From a checkpoint of a small transformer trained on Wikipedia.
Size: 15 layers, MLP 256 SwiGLU, 2.03M parameters.
Architecture: LayerNorm before each block, rotary positions, hashed n-gram embeddings.
Training: a variant of Muon for these matrices, 143M tokens.
Each number is 200 + 30 x the weight over its row's rms, rounded and kept within 0 to 999. Layers, rows and columns count from 0. The size before them is the row's rms in percent of the matrix's.

# layer 8 attention output (transposed), 96x96, rms 0.968, rows 3-5,34-37,66-69, columns 0-95
088,163,179,211,172,265,215,173,220,184,227,217,224,216,190,195,104,229,183,199,232,175,195,244,200,175,166,214,234,211,205,183,210,209,170,219,185,166,165,171,245,192,205,161,186,236,218,165,210,204,137,187,222,158,171,275,244,183,267,164,251,238,187,189,183,190,219,223,196,212,167,174,207,204,195,244,196,192,218,229,172,226,220,215,226,156,177,208,233,210,158,185,190,175,144,241,230
089,179,221,194,198,191,206,166,246,177,220,177,202,186,181,220,146,216,166,173,202,125,244,216,152,203,166,217,221,192,187,173,213,240,207,162,189,185,209,247,216,222,222,170,155,152,197,224,278,245,236,231,193,175,180,233,185,159,197,183,219,198,220,198,162,256,231,199,240,194,178,218,246,182,202,181,186,213,198,202,206,130,172,138,198,219,196,194,174,233,232,207,248,248,179,172,258
087,203,170,204,194,205,183,163,158,183,206,234,223,174,169,162,178,178,196,234,226,122,145,181,162,219,199,199,231,223,188,200,216,205,255,186,230,193,216,237,200,211,215,203,204,195,162,228,148,207,173,252,249,215,216,188,194,221,224,223,223,159,204,221,160,145,218,164,225,207,212,222,163,199,279,245,171,201,204,220,163,183,207,188,126,234,243,199,160,246,178,213,246,164,218,237,179
115,186,153,212,225,228,193,169,233,197,236,225,225,160,226,163,188,209,157,224,203,207,174,242,180,182,235,168,248,219,165,186,124,204,226,209,153,217,178,202,231,208,185,204,181,185,300,253,249,220,207,208,207,207,175,157,164,139,192,234,189,204,159,157,212,199,207,219,179,226,187,149,210,210,225,190,124,163,212,206,237,229,195,210,221,191,185,218,182,159,205,249,211,234,185,216,212
117,275,170,181,223,129,203,191,185,218,204,229,195,179,178,214,291,198,203,200,174,217,192,162,185,223,217,144,218,216,207,194,201,217,212,129,256,186,256,247,223,218,194,230,151,181,193,205,158,164,249,205,182,254,223,156,186,227,189,225,166,176,243,179,216,227,204,150,250,196,185,207,186,208,196,196,198,180,159,174,183,140,215,180,192,252,222,190,175,206,227,188,196,197,229,183,192
121,172,181,231,184,207,164,182,179,224,166,229,201,234,235,140,254,208,203,210,192,293,153,196,275,218,196,186,212,196,216,219,168,182,232,235,174,159,211,181,173,176,183,216,230,244,230,185,152,165,196,221,195,186,192,174,205,261,190,222,183,214,195,223,226,174,221,216,181,248,204,190,149,238,202,217,205,166,209,195,175,235,205,234,208,197,188,253,211,133,178,137,168,183,198,200,147
121,230,248,165,169,216,217,191,234,223,185,207,177,216,225,217,222,200,250,200,155,250,266,236,245,169,204,229,195,173,166,193,198,195,133,229,177,230,212,183,177,190,232,181,183,224,236,201,231,188,200,179,174,164,204,205,195,180,181,180,172,221,193,205,251,214,165,233,147,134,226,183,247,157,195,188,189,210,200,181,209,210,195,174,245,187,146,197,221,131,242,162,207,255,162,165,245
088,252,181,215,203,211,216,210,233,193,140,162,167,227,193,196,216,216,226,227,205,244,143,192,131,215,198,175,182,191,178,173,173,222,244,206,206,191,200,207,157,223,277,194,196,201,212,201,171,191,163,164,208,193,143,219,174,213,197,190,161,257,157,282,147,137,201,211,185,216,214,198,200,204,235,183,188,180,229,219,199,221,229,174,199,230,184,208,159,212,223,213,183,266,209,176,270
083,179,234,212,166,183,155,201,206,177,196,163,174,218,224,180,232,196,193,137,158,230,200,172,168,209,228,196,198,175,218,213,201,168,205,300,207,195,142,226,178,203,194,194,279,184,129,184,207,222,205,210,153,167,150,238,230,175,152,207,204,233,175,234,188,161,204,222,157,222,219,224,196,205,221,191,224,207,219,220,269,245,200,201,201,215,252,208,175,157,178,217,200,250,212,189,220
098,235,151,161,192,179,242,177,161,157,234,171,176,172,190,224,203,145,220,239,260,187,187,188,290,202,222,187,163,218,222,198,183,175,164,197,284,238,205,189,221,248,209,174,213,182,237,199,208,180,218,124,179,218,213,184,177,247,225,181,192,190,184,191,222,191,164,225,204,192,165,158,203,197,209,171,221,199,221,179,197,221,210,225,190,138,213,201,175,243,169,259,202,193,236,236,185
071,199,166,249,170,218,221,231,222,192,168,110,246,232,171,225,171,202,101,196,216,222,204,247,218,173,237,201,193,187,199,212,165,206,212,215,169,151,197,160,197,164,213,202,194,138,219,205,207,219,197,186,193,235,198,200,164,217,186,209,219,183,184,165,187,294,211,208,217,255,191,206,186,193,189,196,222,172,207,217,234,235,146,257,209,190,200,231,212,248,180,214,139,183,203,186,204
# layer 8 attention value, 32x96, rms 0.244, rows 3-6, columns 0-95
091,208,222,187,235,199,218,233,187,225,204,248,214,204,126,203,216,190,236,169,193,198,226,182,219,228,254,210,125,173,123,193,221,166,220,158,215,252,224,179,208,191,214,245,242,188,165,219,175,198,186,224,224,258,227,191,185,280,157,248,182,159,191,237,165,203,219,175,199,200,217,185,199,200,188,198,193,232,187,224,246,183,167,142,213,176,187,223,184,210,244,153,171,187,209,162,194
112,233,216,215,197,175,225,225,202,154,189,203,202,267,216,240,180,193,184,230,217,197,197,163,178,162,190,180,173,197,183,228,255,200,233,182,202,225,198,183,197,187,173,172,216,193,221,183,181,168,188,192,192,203,239,135,225,169,261,158,203,179,211,233,218,220,182,134,225,220,214,197,178,130,185,244,175,174,124,197,135,256,196,232,167,233,249,155,218,212,237,160,217,216,233,206,165
105,239,181,239,216,182,152,227,177,237,214,222,157,156,232,219,182,212,201,200,225,181,226,205,182,156,187,190,178,276,225,198,204,211,186,159,224,200,172,167,175,169,203,231,160,230,243,223,213,223,237,164,182,223,186,232,214,192,258,219,185,197,212,181,221,211,167,239,178,201,220,183,198,211,163,139,164,236,199,202,129,233,296,189,173,174,277,218,187,171,182,178,201,219,189,191,185
097,202,176,197,212,196,191,193,206,251,208,161,234,180,194,200,195,187,212,237,198,136,203,214,114,229,184,218,203,191,221,185,212,234,150,209,210,262,180,252,181,211,214,234,205,189,244,163,174,236,253,203,224,158,235,181,214,174,203,237,232,119,172,196,215,219,190,215,237,229,154,159,178,191,188,182,214,175,205,170,142,219,213,154,228,231,212,209,183,170,236,247,216,162,198,268,194